{"head_dim": 32, "activation": "squared_relu", "rope_fraction": 0.5, "extras": ["some layers without attention", "local attention windows", "exclusive self-attention", "capped logits"], "lr_head": 0.0112, "decay_fraction": 0.671, "seq_len": 2048, "dataset": "wikipedia_en"}
Each number is 50 + 15 x the weight over its row's rms, rounded and kept within 0 to 99. Layers, rows and columns count from 0. The size before them is the row's rms in percent of the matrix's.

# layer 8 attention value, 96x64, rms 0.298, rows 18-40, columns 0-63
115:42 35 57 50 34 52 47 35 54 25 35 58 36 92 44 54 54 82 59 58 49 64 48 66 49 59 30 41 58 31 52 29 41 45 40 77 53 23 55 55 54 50 63 34 38 63 71 47 74 44 52 66 33 64 81 50 70 29 44 56 84 64 49 53
127:60 48 31 47 67 40 44 36 54 36 52 45 53 59 58 72 50 47 00 56 57 45 45 48 86 61 41 23 55 41 43 76 62 55 24 36 54 43 45 46 30 49 28 59 41 81 57 60 57 45 51 66 56 49 65 51 57 75 50 37 63 12 67 52
115:49 80 72 61 38 71 36 64 51 57 59 51 77 70 53 61 48 52 41 44 69 85 65 30 13 68 48 37 53 28 38 62 37 46 43 47 62 39 35 32 49 70 46 61 44 44 63 43 78 53 66 62 69 58 63 39 57 27 70 35 33 58 37 43
120:55 76 62 23 49 49 42 70 48 58 32 57 33 15 39 30 58 56 45 73 32 35 45 74 75 59 50 21 65 49 60 81 60 57 56 43 60 64 40 70 48 37 54 27 82 47 38 53 56 59 44 59 34 59 57 36 75 46 27 58 45 56 35 54
119:41 70 39 49 72 30 46 47 57 62 66 40 44 47 73 68 62 60 64 49 50 40 41 56 60 34 61 59 63 31 60 60 14 37 34 56 70 48 63 19 75 40 44 52 27 51 35 55 59 52 60 49 35 52 45 61 29 24 51 53 52 72 01 61
134:65 70 52 44 47 52 54 62 60 27 58 58 21 68 34 14 21 39 32 54 30 49 62 46 41 56 55 62 56 61 36 39 33 38 56 37 44 45 43 32 61 33 61 57 32 54 48 36 82 42 60 52 47 51 29 78 37 63 34 58 35 43 61 93
124:47 63 32 76 28 44 42 42 68 77 67 62 34 55 34 73 59 68 40 40 57 72 62 34 49 51 43 48 25 66 50 54 56 56 29 62 65 52 83 42 35 40 53 48 39 46 52 14 46 45 17 79 43 28 38 59 57 62 54 73 57 48 62 56
119:72 69 52 24 49 44 71 45 80 56 78 45 22 52 58 47 71 50 47 36 55 51 62 25 34 34 63 60 54 66 57 28 47 32 69 46 58 32 45 59 58 67 69 63 34 61 65 71 40 41 21 51 75 39 47 53 67 50 33 59 30 25 40 47
136:97 46 57 39 43 45 57 33 43 50 35 73 71 52 65 47 51 28 42 63 71 55 55 56 34 38 45 48 57 48 77 77 39 91 54 75 60 35 40 57 31 56 52 49 67 24 42 31 35 37 36 32 49 64 31 29 38 39 53 51 49 53 42 56
122:67 42 40 46 34 73 32 54 60 44 56 42 62 54 68 31 44 32 50 55 38 50 51 47 68 18 47 71 31 64 04 64 51 82 35 51 78 58 53 80 39 60 37 39 62 56 56 75 58 37 47 50 32 27 47 69 35 45 56 34 42 53 46 43
114:32 26 76 70 67 41 59 56 38 34 56 57 53 46 26 43 60 42 67 25 54 63 53 61 67 35 33 56 67 41 67 36 39 57 50 25 60 39 76 50 57 52 49 29 62 24 61 46 46 54 52 82 33 50 18 61 70 32 81 42 34 57 40 54
120:41 40 52 40 71 49 62 55 55 39 49 45 74 41 47 63 62 63 35 41 32 20 74 44 54 60 41 30 71 35 53 41 53 46 42 46 33 76 30 39 39 54 35 37 61 42 31 61 40 32 39 27 77 47 59 83 52 25 25 44 20 74 42 59
111:30 72 48 54 32 51 42 58 40 28 55 51 35 63 42 38 55 38 52 52 39 56 41 21 58 60 61 39 47 58 59 69 34 70 71 64 47 36 75 68 40 29 27 48 54 53 40 38 16 40 31 64 82 47 79 18 46 59 69 39 40 51 53 69
102:53 49 37 57 52 49 66 54 45 36 71 26 23 38 76 70 53 68 51 22 44 53 56 61 64 59 66 34 65 40 67 46 65 42 61 44 41 82 27 49 41 44 50 58 58 26 69 30 63 48 72 77 66 31 30 64 54 80 55 37 52 75 47 57
083:71 60 59 55 53 52 71 81 35 34 32 33 59 52 64 23 62 62 44 58 43 68 48 53 47 56 42 27 45 56 51 60 54 55 59 46 65 42 65 47 44 62 50 36 70 62 90 64 34 37 44 76 53 44 86 27 74 66 46 23 34 63 61 36
087:28 29 62 63 27 37 43 65 37 26 57 53 45 91 38 72 30 46 80 65 58 49 53 58 38 58 46 50 44 70 55 24 43 36 50 28 58 25 50 32 62 47 57 57 46 45 35 10 58 55 50 59 21 53 43 49 41 52 63 68 63 64 53 59
092:46 51 48 77 40 25 53 77 50 64 44 71 55 35 56 45 49 62 28 49 50 62 19 53 55 28 43 49 35 55 52 42 52 45 34 40 54 44 77 55 59 33 61 62 26 36 68 35 50 57 25 28 26 74 41 53 74 15 35 68 43 28 45 60
092:37 36 48 51 32 26 53 62 33 35 47 59 30 51 38 60 60 27 62 50 35 61 92 23 51 43 47 69 28 79 72 54 54 29 70 35 61 68 49 38 29 60 48 59 52 63 60 42 55 55 72 32 25 36 50 42 51 64 78 59 43 67 56 46
086:61 68 72 50 34 47 40 58 48 45 35 89 64 75 35 27 41 66 75 54 43 44 84 74 32 47 56 50 42 43 72 61 51 40 33 49 47 40 62 25 41 39 72 50 77 47 32 24 50 43 58 67 55 63 39 74 38 44 30 59 43 45 49 63
080:99 55 37 41 54 38 46 39 55 83 59 41 61 42 41 59 61 57 61 42 52 42 44 67 39 34 45 49 59 88 54 43 41 52 35 44 59 70 58 42 61 59 58 59 61 52 75 37 50 41 69 38 46 23 28 39 34 47 50 52 22 62 89 49
094:63 51 30 63 91 52 49 60 68 58 59 90 64 65 53 64 54 52 55 72 54 24 42 32 63 76 40 67 46 31 60 58 49 46 68 43 35 38 47 54 62 50 53 45 55 48 49 53 41 34 23 60 48 34 62 41 59 60 53 12 89 50 50 42
080:47 21 53 49 24 56 33 41 51 66 52 30 58 53 50 56 14 72 45 58 33 53 10 54 51 57 40 66 64 41 38 34 50 61 40 83 38 44 71 47 25 35 57 56 52 31 60 43 53 32 65 53 39 51 58 82 42 55 65 30 47 70 56 27
086:33 58 68 45 69 63 09 64 26 21 08 56 63 34 60 33 46 64 39 42 29 38 44 79 59 36 57 42 55 52 70 48 77 70 46 53 49 37 47 53 43 35 49 42 60 54 49 65 55 24 43 64 55 31 60 60 59 35 50 42 33 52 30 48
# layer 8 attention output (transposed), 96x64, rms 0.199, rows 18-39, columns 0-63
119:34 33 64 57 66 54 23 44 66 47 43 41 32 23 92 22 53 47 59 56 52 46 68 58 64 61 70 66 22 44 37 37 53 61 50 47 52 53 66 41 78 60 53 59 36 15 50 30 59 65 45 51 67 29 48 46 57 35 44 38 19 51 43 38
117:48 49 28 56 56 52 62 68 35 57 47 55 52 50 14 40 40 63 87 74 48 20 42 37 47 55 53 44 57 40 29 47 40 67 65 55 33 33 26 58 48 18 69 44 27 44 65 65 09 61 72 42 46 55 40 41 44 47 58 56 36 41 45 34
126:49 39 58 58 64 46 65 53 70 38 57 58 37 48 60 41 32 52 35 59 64 60 55 58 24 59 66 58 60 18 50 41 66 58 75 67 94 52 61 58 61 53 62 52 66 64 15 32 35 46 46 42 53 61 40 55 59 58 39 72 55 18 30 80
115:50 61 52 55 50 54 70 49 19 57 44 50 72 66 54 49 55 70 60 07 49 48 50 60 60 11 57 75 44 69 26 32 65 45 50 65 29 49 36 49 47 50 48 59 40 36 49 66 66 41 72 51 61 15 71 41 30 43 30 52 44 48 42 74
117:56 37 53 58 44 47 61 37 67 29 66 55 44 43 40 36 31 65 29 45 70 36 42 29 60 41 73 60 48 58 74 27 41 49 38 84 23 56 50 65 39 46 47 65 37 56 32 74 74 61 43 62 48 73 38 39 50 59 86 64 32 63 67 70
139:49 73 50 59 64 51 63 63 61 62 58 03 47 56 32 71 67 61 26 49 73 62 45 51 44 73 69 49 42 44 44 57 44 44 60 61 57 59 71 57 53 53 29 37 58 36 62 74 50 37 47 46 67 83 59 57 23 24 38 69 53 52 67 24
122:58 34 36 55 65 58 43 91 45 50 43 41 57 47 51 37 45 34 65 49 35 68 25 52 39 47 70 54 48 28 75 53 47 74 62 20 10 68 59 47 50 70 73 28 52 74 66 45 68 54 70 33 52 68 44 58 52 40 66 65 64 48 59 50
105:30 58 50 68 65 63 39 46 35 67 41 83 51 14 48 72 38 59 36 54 40 61 54 46 62 41 47 45 76 55 43 59 07 28 65 51 53 75 69 43 32 69 46 36 56 47 54 66 44 64 58 46 46 65 54 33 21 45 64 69 34 47 71 54
135:58 66 36 60 65 38 54 60 50 48 80 44 24 45 80 48 48 73 49 38 30 67 50 58 24 40 28 40 36 58 33 33 80 45 38 43 58 25 49 54 39 67 48 61 57 50 48 48 44 72 59 55 47 35 43 60 66 35 73 53 87 71 30 72
123:56 50 59 51 73 61 90 60 68 44 50 32 45 36 32 50 58 65 58 58 35 43 38 53 32 39 46 15 65 57 65 57 27 52 32 70 09 27 31 34 70 57 38 42 53 47 22 70 32 48 48 57 46 53 37 61 39 61 31 44 52 33 46 51
106:62 33 62 43 20 42 45 39 79 51 38 40 50 32 69 31 50 39 45 63 55 44 62 35 44 38 92 34 30 30 60 59 72 64 45 40 42 66 78 42 66 53 45 60 28 41 47 57 54 49 57 30 59 50 63 31 46 84 34 20 44 60 43 61
112:19 95 38 48 42 44 65 42 46 41 46 35 48 61 52 49 39 39 48 78 70 35 49 48 57 27 68 72 67 61 27 57 43 31 49 72 36 51 44 80 57 56 56 59 69 53 51 30 48 47 40 50 15 62 49 39 32 70 47 28 27 44 51 55
106:75 48 53 63 65 33 52 48 30 81 47 44 61 84 39 46 59 55 39 49 33 66 43 56 51 49 31 55 44 31 48 61 63 38 58 37 40 68 53 49 58 78 57 59 34 64 15 66 71 73 63 47 48 23 27 48 60 69 74 49 55 50 34 79
116:48 63 21 28 31 57 63 76 41 58 62 79 69 22 33 45 46 62 65 52 66 26 57 53 47 30 65 65 59 72 58 61 53 39 26 25 64 30 43 52 42 69 39 17 35 56 51 58 62 40 27 42 51 67 64 46 45 50 41 63 40 54 50 30
078:32 37 21 37 69 49 51 21 58 44 28 61 29 76 27 49 59 27 36 72 44 41 38 62 66 33 47 34 56 63 47 40 50 45 24 55 56 49 37 59 38 27 40 53 65 59 34 65 63 72 43 18 66 52 31 71 43 31 62 58 60 62 62 38
084:67 59 58 60 68 73 41 53 56 70 32 72 62 22 48 68 60 62 41 51 42 54 58 75 63 30 44 60 72 60 35 75 33 45 54 55 23 46 47 45 43 42 42 19 46 51 47 84 46 68 45 54 62 46 65 24 24 70 52 66 35 29 49 64
090:29 72 42 33 31 67 51 38 38 54 54 42 27 49 65 61 56 72 63 46 65 09 70 29 28 66 33 39 68 45 71 61 32 42 62 51 69 38 37 42 45 60 53 63 84 51 39 51 53 51 41 57 41 44 53 42 27 73 52 31 79 57 43 37
091:48 76 51 41 60 50 56 43 82 44 49 54 60 61 47 43 53 74 59 61 53 33 39 92 54 55 63 68 55 49 33 35 51 66 38 67 21 34 41 33 81 50 53 45 67 25 38 75 30 54 27 67 59 53 56 57 42 51 40 36 60 27 48 77
090:63 22 55 37 41 63 44 35 51 40 43 63 44 54 47 46 41 44 49 72 49 58 31 36 58 64 75 39 53 39 27 65 35 62 66 68 54 37 63 47 59 64 42 53 29 51 38 52 31 77 40 42 28 12 29 04 51 71 47 41 25 46 51 59
079:04 46 43 48 32 65 47 47 47 29 54 41 25 61 53 43 50 65 49 88 54 53 78 26 50 37 53 46 60 24 45 39 68 43 43 35 53 53 40 62 47 27 58 57 37 40 45 52 69 39 61 68 46 61 69 58 57 42 46 52 34 13 17 52
094:52 66 60 65 16 50 67 39 33 63 30 47 49 58 52 26 65 43 33 24 48 85 41 51 39 57 81 47 65 74 54 46 53 47 65 44 43 56 57 46 33 38 32 52 34 70 26 59 58 62 55 29 53 60 49 73 41 38 38 50 05 57 52 43
096:42 52 41 66 64 51 56 52 41 36 65 53 38 44 57 63 65 46 46 45 75 49 78 38 57 38 62 40 39 60 41 88 46 41 63 31 69 41 65 47 56 58 47 24 79 62 28 59 65 57 64 58 68 79 33 11 60 59 28 58 71 37 55 65
# layer 8 attention query, 96x64, rms 0.236, rows 32-63, columns 0-63
084:67 75 31 50 65 42 55 30 38 91 45 57 42 52 47 27 24 36 50 48 24 80 31 55 62 56 56 55 70 27 48 35 70 60 44 68 69 59 29 50 37 57 50 51 52 28 54 51 31 51 45 21 53 57 62 66 40 54 35 57 41 57 33 78
087:28 83 73 57 38 06 61 68 43 52 31 47 41 35 42 35 27 26 62 52 34 62 53 67 56 22 60 55 54 55 69 43 70 59 69 56 37 81 54 49 43 56 46 41 45 38 58 51 50 82 34 42 50 24 46 63 54 53 57 57 28 53 57 55
088:56 46 28 28 68 47 45 44 36 62 37 62 55 60 44 45 33 28 40 45 48 78 39 63 67 47 60 50 60 45 42 33 73 65 38 91 56 59 47 45 36 69 20 65 28 50 51 50 20 65 39 44 59 44 66 67 30 84 52 54 26 36 42 51
094:46 73 39 37 74 57 37 46 67 59 61 55 68 55 58 26 45 57 66 73 69 67 36 70 51 43 44 55 45 37 54 51 51 52 55 57 29 35 48 32 31 37 35 55 49 28 27 79 46 89 59 39 60 60 36 40 56 40 38 58 15 20 44 68
054:58 43 41 44 71 50 39 48 70 47 72 74 50 65 56 75 43 59 43 44 22 55 24 41 68 52 78 60 54 44 40 58 48 14 27 63 68 70 59 33 22 72 64 48 44 35 70 31 48 39 54 44 50 33 45 33 53 50 58 51 52 24 71 27
089:67 41 41 55 52 23 44 58 35 56 18 36 56 45 71 43 24 44 44 72 65 46 47 45 24 83 27 52 50 32 54 55 62 65 45 71 79 40 33 43 43 55 55 45 51 60 63 58 35 78 21 29 52 50 38 67 63 58 51 60 26 72 51 50
082:55 45 29 48 55 09 38 53 41 63 38 32 50 47 65 35 38 53 48 65 57 40 39 84 21 83 36 56 43 46 52 52 54 66 31 65 63 17 20 41 50 38 47 48 46 50 49 68 41 79 48 37 52 61 35 62 71 64 35 60 31 47 34 46
090:53 65 57 43 31 89 34 41 42 49 59 77 22 54 35 54 49 42 51 26 40 28 67 54 71 26 65 38 63 57 45 36 38 52 60 52 24 85 63 43 59 78 47 72 34 45 46 38 53 22 59 58 41 45 67 37 49 57 57 63 69 44 51 67
102:49 45 32 36 83 96 68 37 52 41 35 55 28 51 36 64 60 45 36 48 32 33 63 57 65 33 66 50 43 43 28 41 49 53 47 78 49 60 40 23 39 72 56 56 42 47 69 49 68 44 57 48 44 39 79 30 31 37 54 60 64 36 38 71
107:41 62 54 47 52 36 86 35 60 52 37 53 52 42 34 35 37 56 52 59 41 68 40 57 32 46 52 46 40 54 55 69 57 46 64 51 86 38 34 51 79 47 47 39 42 74 57 60 34 26 27 52 56 45 28 51 30 61 39 25 75 95 42 68
109:34 74 22 45 58 51 62 63 59 31 60 45 43 38 68 51 51 71 40 45 70 43 32 33 12 32 42 53 33 38 67 47 59 53 58 48 52 64 60 43 57 37 50 24 65 54 28 52 59 86 52 64 35 60 40 28 68 29 52 42 51 11 52 47
087:56 54 65 70 69 38 63 45 30 55 65 52 66 40 46 47 50 63 41 56 82 62 36 36 48 34 65 45 20 62 63 66 46 72 46 42 30 34 64 41 83 60 53 29 39 61 43 48 47 28 45 52 53 29 13 22 46 61 28 41 41 70 38 66
128:57 37 42 49 55 47 71 44 66 48 40 48 56 38 45 51 50 54 36 61 96 51 39 67 41 47 46 32 73 26 38 52 62 90 53 46 29 52 34 33 39 57 42 55 47 39 43 75 56 33 35 47 84 82 53 42 20 53 48 46 58 47 33 73
087:32 26 59 64 41 43 65 15 51 23 44 55 59 55 53 49 67 74 56 44 40 34 61 41 70 65 61 59 52 39 58 72 41 60 64 50 15 36 44 56 40 37 56 49 49 68 63 40 57 44 40 64 46 36 40 53 14 62 81 36 46 71 78 72
106:39 55 46 58 45 23 54 40 27 66 57 31 36 42 53 55 53 46 57 58 10 37 51 34 42 59 47 54 38 61 56 47 42 63 56 56 66 42 34 61 65 64 87 28 21 48 45 65 28 63 58 49 21 48 49 59 82 54 44 84 34 49 60 26
089:31 44 57 14 47 59 42 71 38 63 66 64 55 57 39 41 42 36 64 53 33 72 29 45 41 61 55 50 53 34 63 66 57 77 51 51 26 36 41 48 37 23 42 99 47 42 33 40 56 41 53 62 25 42 62 61 43 40 80 51 30 50 46 61
105:51 75 60 64 23 19 39 36 64 41 38 27 39 41 70 24 49 57 67 53 51 33 77 60 35 60 59 47 60 55 65 49 75 44 59 56 34 55 51 75 40 30 34 60 43 52 23 54 62 27 21 57 53 69 27 73 52 49 61 40 35 46 64 52
103:44 49 72 67 45 38 64 38 63 45 50 57 25 42 54 65 55 50 54 54 75 38 72 22 41 57 76 43 55 29 29 39 48 34 49 60 64 45 63 61 70 74 59 40 75 72 44 56 55 33 23 63 59 70 69 29 50 70 36 49 65 77 36 72
094:29 47 58 51 57 63 65 47 51 53 67 35 33 55 65 43 43 75 48 76 69 35 62 32 20 19 41 48 31 57 39 52 28 27 37 48 78 65 42 31 47 62 41 66 52 71 40 64 70 50 66 71 62 40 31 74 50 50 41 48 29 46 31 71
079:43 51 56 58 36 79 39 64 31 29 76 50 42 65 55 37 56 52 56 50 48 55 31 53 42 34 20 51 78 36 68 36 56 49 51 53 54 60 43 63 32 36 63 23 62 28 22 60 31 48 50 90 49 48 81 41 49 53 48 69 31 45 75 50
104:36 51 74 54 51 69 46 47 68 50 67 65 53 26 44 46 63 51 38 50 71 63 50 35 55 72 65 72 41 65 60 80 61 55 70 23 34 45 72 71 76 22 74 55 64 72 29 43 54 17 50 38 34 42 37 52 52 48 40 35 53 52 65 46
110:45 43 38 71 38 59 82 44 27 69 39 47 49 40 61 55 22 43 27 40 29 42 51 61 26 47 67 47 22 58 55 58 45 57 48 67 97 57 55 41 61 36 42 67 33 74 28 46 53 26 57 44 35 34 57 47 72 55 40 59 72 57 50 38
097:48 34 44 76 57 44 30 64 51 69 28 35 33 55 65 45 26 43 38 53 41 64 48 08 43 35 34 66 48 34 46 37 39 34 64 50 55 81 52 78 33 36 53 26 39 39 55 26 68 56 58 35 38 61 73 43 24 47 54 58 37 52 34 44
095:51 22 36 39 69 76 32 31 35 43 67 47 60 49 61 49 65 72 66 18 38 29 40 21 43 59 56 66 24 39 40 36 34 64 40 40 38 58 54 41 42 38 44 58 50 55 75 67 78 64 51 58 63 76 62 67 42 29 52 49 71 54 37 45
105:40 30 72 52 29 67 50 29 31 34 47 63 53 32 62 52 56 58 46 49 62 49 36 04 71 52 39 65 54 75 72 47 56 23 69 74 43 61 70 57 41 56 61 75 63 52 55 34 46 39 40 25 43 42 64 36 53 60 56 47 35 73 60 73
105:44 48 15 45 70 57 36 43 24 53 48 67 36 55 46 43 67 23 38 50 47 09 59 60 29 41 68 51 71 52 34 49 78 87 49 48 48 39 35 54 35 31 49 23 36 36 39 34 44 68 43 54 65 75 54 51 38 58 55 47 49 41 41 66
118:47 69 57 56 58 61 55 44 51 29 56 67 56 57 31 50 45 37 52 58 37 45 69 43 52 33 49 68 56 36 55 52 75 61 75 40 38 64 61 39 28 40 33 30 51 60 45 63 99 21 28 55 63 71 72 57 13 50 41 48 74 50 40 51
123:53 42 34 35 74 78 43 56 61 47 46 34 23 60 48 55 37 46 57 47 72 53 47 49 43 57 43 58 20 41 40 46 45 55 49 59 24 62 41 64 48 57 72 67 47 41 85 47 22 46 37 39 60 45 35 67 34 49 68 49 86 81 53 85
126:27 36 42 58 48 66 79 47 47 16 58 57 34 55 56 65 55 31 48 64 45 35 59 45 51 28 85 47 58 24 22 50 47 55 65 57 62 50 85 52 54 36 70 30 54 66 53 28 54 34 53 63 44 47 50 10 57 65 55 59 66 60 60 54
111:56 17 35 39 94 80 62 36 67 18 64 67 48 43 52 43 33 48 49 63 56 33 57 38 58 74 84 40 36 49 42 54 53 71 41 73 37 36 55 23 50 56 68 43 56 32 51 47 41 72 55 49 50 39 46 46 73 58 42 49 47 45 61 56
104:36 37 40 54 61 57 32 64 30 80 48 92 68 92 56 48 67 50 54 57 62 13 41 38 44 33 41 51 65 51 69 56 57 33 41 45 46 51 28 25 39 68 58 30 34 41 43 54 45 49 64 49 65 55 52 44 29 30 28 46 55 51 45 40
098:44 36 64 44 54 21 22 39 34 57 40 35 51 53 53 53 59 80 51 69 37 06 69 54 35 62 86 74 47 41 46 58 39 39 43 53 58 45 56 59 46 54 54 60 52 49 49 51 55 41 38 43 24 38 77 57 63 55 83 64 73 74 49 40
# layer 8 attention key, 96x64, rms 0.217, rows 32-63, columns 0-63
047:68 34 44 43 45 24 27 55 31 64 44 61 38 57 38 62 61 63 47 49 33 77 79 64 19 26 43 46 73 47 35 53 62 91 38 52 35 39 53 55 32 34 55 55 67 63 53 54 27 64 27 33 72 38 41 57 33 43 44 43 37 60 53 43
048:22 64 76 60 58 38 31 52 38 53 36 73 60 62 19 51 45 41 65 49 35 57 52 22 53 38 74 42 55 29 45 30 47 27 41 31 48 45 35 49 31 58 41 49 37 40 36 48 34 86 56 24 88 32 73 48 59 49 47 51 41 51 53 48
067:53 36 22 58 77 53 36 44 33 43 39 57 61 56 10 43 28 63 64 66 39 68 58 43 30 58 58 57 56 65 35 38 58 72 39 46 56 38 34 55 47 66 54 67 68 52 32 38 23 64 19 53 72 46 45 51 66 39 62 36 17 56 30 49
050:64 58 55 57 53 78 77 37 63 42 51 18 60 37 61 47 43 58 26 41 75 19 26 63 76 64 44 37 27 27 68 73 42 47 62 58 59 54 51 67 45 45 52 56 60 33 43 51 64 43 63 24 25 60 66 51 44 32 58 50 60 22 42 53
088:45 45 53 35 43 39 30 43 52 67 60 65 52 60 29 34 59 64 66 45 29 67 67 42 74 40 55 43 76 58 27 50 39 58 23 57 45 33 31 47 24 58 32 62 49 42 42 52 45 84 43 54 87 21 59 63 39 57 73 47 22 33 52 45
078:64 21 25 38 39 32 45 64 26 41 12 41 33 64 53 60 23 36 74 58 62 38 69 44 33 58 60 32 46 50 66 30 47 46 65 63 34 55 36 60 66 64 51 52 56 66 53 24 40 71 22 41 72 42 59 56 63 47 57 46 44 64 32 45
060:43 43 36 54 54 70 41 18 45 24 76 44 55 68 66 65 52 61 41 49 60 43 27 81 61 58 37 50 43 62 38 49 44 39 63 67 47 24 20 30 43 49 69 52 29 34 42 41 32 43 67 48 49 66 41 61 62 42 30 51 70 55 78 19
095:36 43 67 43 42 81 48 60 71 81 97 68 49 47 50 50 74 87 37 49 31 51 55 46 68 31 58 68 70 50 32 55 55 47 30 67 63 44 53 41 51 51 49 64 50 50 50 72 51 45 59 43 45 41 80 51 33 55 52 57 22 32 42 59
114:63 41 28 54 99 51 49 42 34 42 36 75 64 58 34 49 67 30 48 63 43 55 40 59 40 46 69 43 45 51 35 50 54 50 44 58 64 45 39 28 43 44 59 61 63 66 61 38 63 69 07 46 50 34 73 28 33 33 60 77 37 52 35 37
098:52 54 51 56 47 31 42 16 37 58 33 45 24 32 32 33 34 44 63 37 53 87 55 38 20 59 23 44 42 63 76 67 60 46 64 62 50 76 33 40 36 67 47 34 41 47 34 49 41 34 22 57 32 45 42 55 63 50 21 47 63 58 45 59
113:20 77 37 55 52 58 72 73 39 42 55 40 47 36 86 56 52 70 32 32 54 44 56 46 34 38 54 57 32 31 65 42 60 67 89 55 28 65 50 48 59 45 53 31 45 57 38 74 59 44 45 86 42 63 52 33 59 34 50 58 74 54 46 59
086:47 38 54 71 71 49 68 35 55 56 62 62 44 37 37 46 76 40 38 64 43 51 49 61 67 49 52 55 08 55 52 57 47 40 44 67 24 53 37 54 67 48 42 20 29 48 35 76 69 31 58 53 61 42 27 27 81 77 41 44 27 61 44 62
126:66 23 44 60 69 36 53 25 64 76 55 49 47 37 15 55 67 67 43 68 64 42 40 62 47 35 54 43 63 32 33 52 64 44 30 36 28 47 37 40 50 33 51 50 58 55 46 74 64 40 28 54 78 40 57 41 13 50 58 43 43 20 31 57
115:41 52 64 65 80 62 73 62 46 42 16 38 63 20 53 71 66 62 70 62 57 14 45 38 45 46 49 48 39 65 76 35 60 71 72 63 27 51 55 56 24 44 43 69 31 40 41 47 33 27 56 38 64 59 59 51 49 44 50 36 55 62 44 66
092:56 49 55 63 54 38 47 15 17 59 38 44 52 49 43 55 46 50 59 63 21 34 57 24 49 55 49 41 57 50 29 43 34 36 46 60 46 45 25 58 60 48 62 22 43 66 60 67 51 51 45 71 24 24 36 44 81 64 51 90 51 42 62 26
101:44 49 66 18 42 55 52 60 47 70 58 58 52 61 71 33 53 36 55 42 31 70 36 20 45 76 63 58 51 67 63 59 47 76 78 56 37 55 27 51 52 59 59 80 47 24 52 45 47 49 72 44 55 75 35 78 53 41 67 29 69 57 70 58
105:46 50 59 56 48 60 35 45 51 72 54 32 43 36 48 48 42 82 52 80 55 25 60 36 47 63 36 49 41 44 49 69 50 47 54 66 28 61 37 68 19 28 32 75 28 48 41 53 44 23 53 42 56 70 56 55 48 31 60 14 72 44 37 78
118:45 56 70 57 37 52 45 41 49 11 62 48 30 47 26 70 38 60 43 64 61 61 58 28 40 72 71 45 37 20 35 66 48 22 32 43 54 58 45 52 45 57 56 52 64 55 22 50 49 56 33 54 73 55 71 15 64 73 45 55 49 54 30 74
107:38 46 50 55 84 62 48 45 21 67 58 52 32 43 68 36 58 43 60 77 44 51 70 56 43 60 51 34 13 54 52 46 36 60 55 60 81 58 39 46 50 71 35 57 60 64 53 61 60 89 61 63 43 65 25 59 36 30 37 48 21 48 35 50
117:25 50 71 41 60 46 66 63 40 50 51 55 64 40 70 67 27 66 62 34 55 25 39 32 43 26 20 76 67 44 65 35 67 58 68 42 53 66 79 43 67 43 50 44 44 50 38 39 44 39 65 83 37 42 58 35 40 36 36 66 75 41 69 53
126:35 47 65 58 59 62 59 49 63 57 50 40 38 27 40 56 59 67 31 49 63 48 33 53 63 62 51 58 41 56 68 71 59 44 78 50 27 62 70 64 52 42 68 51 56 47 26 61 58 08 64 29 22 61 55 46 55 69 34 42 95 62 64 62
109:65 27 36 67 65 62 52 32 21 75 41 63 47 47 32 56 59 62 22 54 25 51 59 69 44 44 55 38 47 45 50 44 40 53 62 68 79 45 31 48 45 23 29 54 42 79 62 59 75 60 39 69 81 35 55 35 47 35 38 57 43 42 28 40
098:33 55 46 65 50 41 32 78 56 61 27 35 39 47 75 30 27 51 32 63 36 60 61 32 50 47 46 36 64 44 52 22 67 34 61 54 54 58 38 95 41 54 64 28 37 54 59 56 53 48 55 28 52 73 82 42 24 45 59 64 63 47 37 41
094:50 60 28 42 59 55 49 61 29 41 39 49 69 39 68 65 72 61 46 44 27 66 37 65 47 70 62 60 37 40 67 18 45 76 49 43 36 66 45 67 57 32 16 67 33 54 57 63 55 74 27 31 48 59 72 39 33 27 75 41 39 54 42 45
104:32 09 57 41 50 33 55 45 46 63 37 56 58 50 61 57 43 53 57 47 51 05 23 15 49 45 68 52 53 63 51 53 53 58 62 60 77 60 77 68 55 45 34 58 52 74 72 62 64 53 56 30 48 40 69 26 52 54 48 26 32 66 46 56
111:55 55 23 40 46 61 57 62 42 64 54 59 50 86 37 37 58 49 38 50 60 46 49 69 30 52 61 40 63 51 17 70 78 50 34 38 45 30 38 52 49 37 62 33 48 34 45 66 47 87 43 66 79 66 36 47 70 78 65 47 74 38 35 59
123:55 65 53 50 77 74 44 74 56 34 19 61 49 67 39 49 62 25 54 56 22 65 47 34 47 53 55 58 60 40 63 42 54 70 55 41 48 55 52 39 30 30 46 62 55 42 36 62 71 48 19 44 65 59 82 49 11 28 73 59 53 33 42 45
134:46 35 31 39 72 66 41 37 50 48 38 72 40 45 72 47 42 20 65 59 61 57 76 58 57 54 50 51 45 41 57 33 55 68 45 83 45 55 47 67 60 66 55 63 67 55 73 54 21 51 37 25 59 49 54 82 15 55 75 39 45 58 30 65
120:38 36 47 67 34 65 75 44 29 12 50 70 28 62 44 49 78 55 47 64 47 58 52 40 51 46 79 42 65 22 55 53 59 25 37 46 66 51 46 45 47 42 67 41 49 61 41 33 61 53 30 49 34 47 80 21 48 64 75 71 58 40 35 37
106:61 41 34 59 87 64 49 58 46 26 74 48 73 48 59 47 37 58 59 74 55 41 24 53 65 77 76 26 53 40 47 26 47 76 48 59 74 21 39 25 37 45 54 38 55 51 61 58 40 73 57 53 66 28 47 33 63 61 45 43 35 55 55 51
110:25 59 46 42 44 57 41 68 48 52 40 71 35 79 53 63 61 49 43 49 32 32 38 58 26 28 48 60 68 55 55 34 46 28 68 49 59 40 32 38 49 83 58 44 43 48 25 48 39 74 78 70 76 40 41 27 45 32 24 67 37 38 34 50
133:68 21 65 32 68 49 29 45 45 40 49 35 47 68 50 51 63 50 49 72 34 48 51 55 31 60 67 49 41 46 15 70 28 43 38 38 68 40 50 63 32 37 61 68 77 54 78 73 56 60 17 49 50 30 51 52 60 54 85 39 46 46 58 42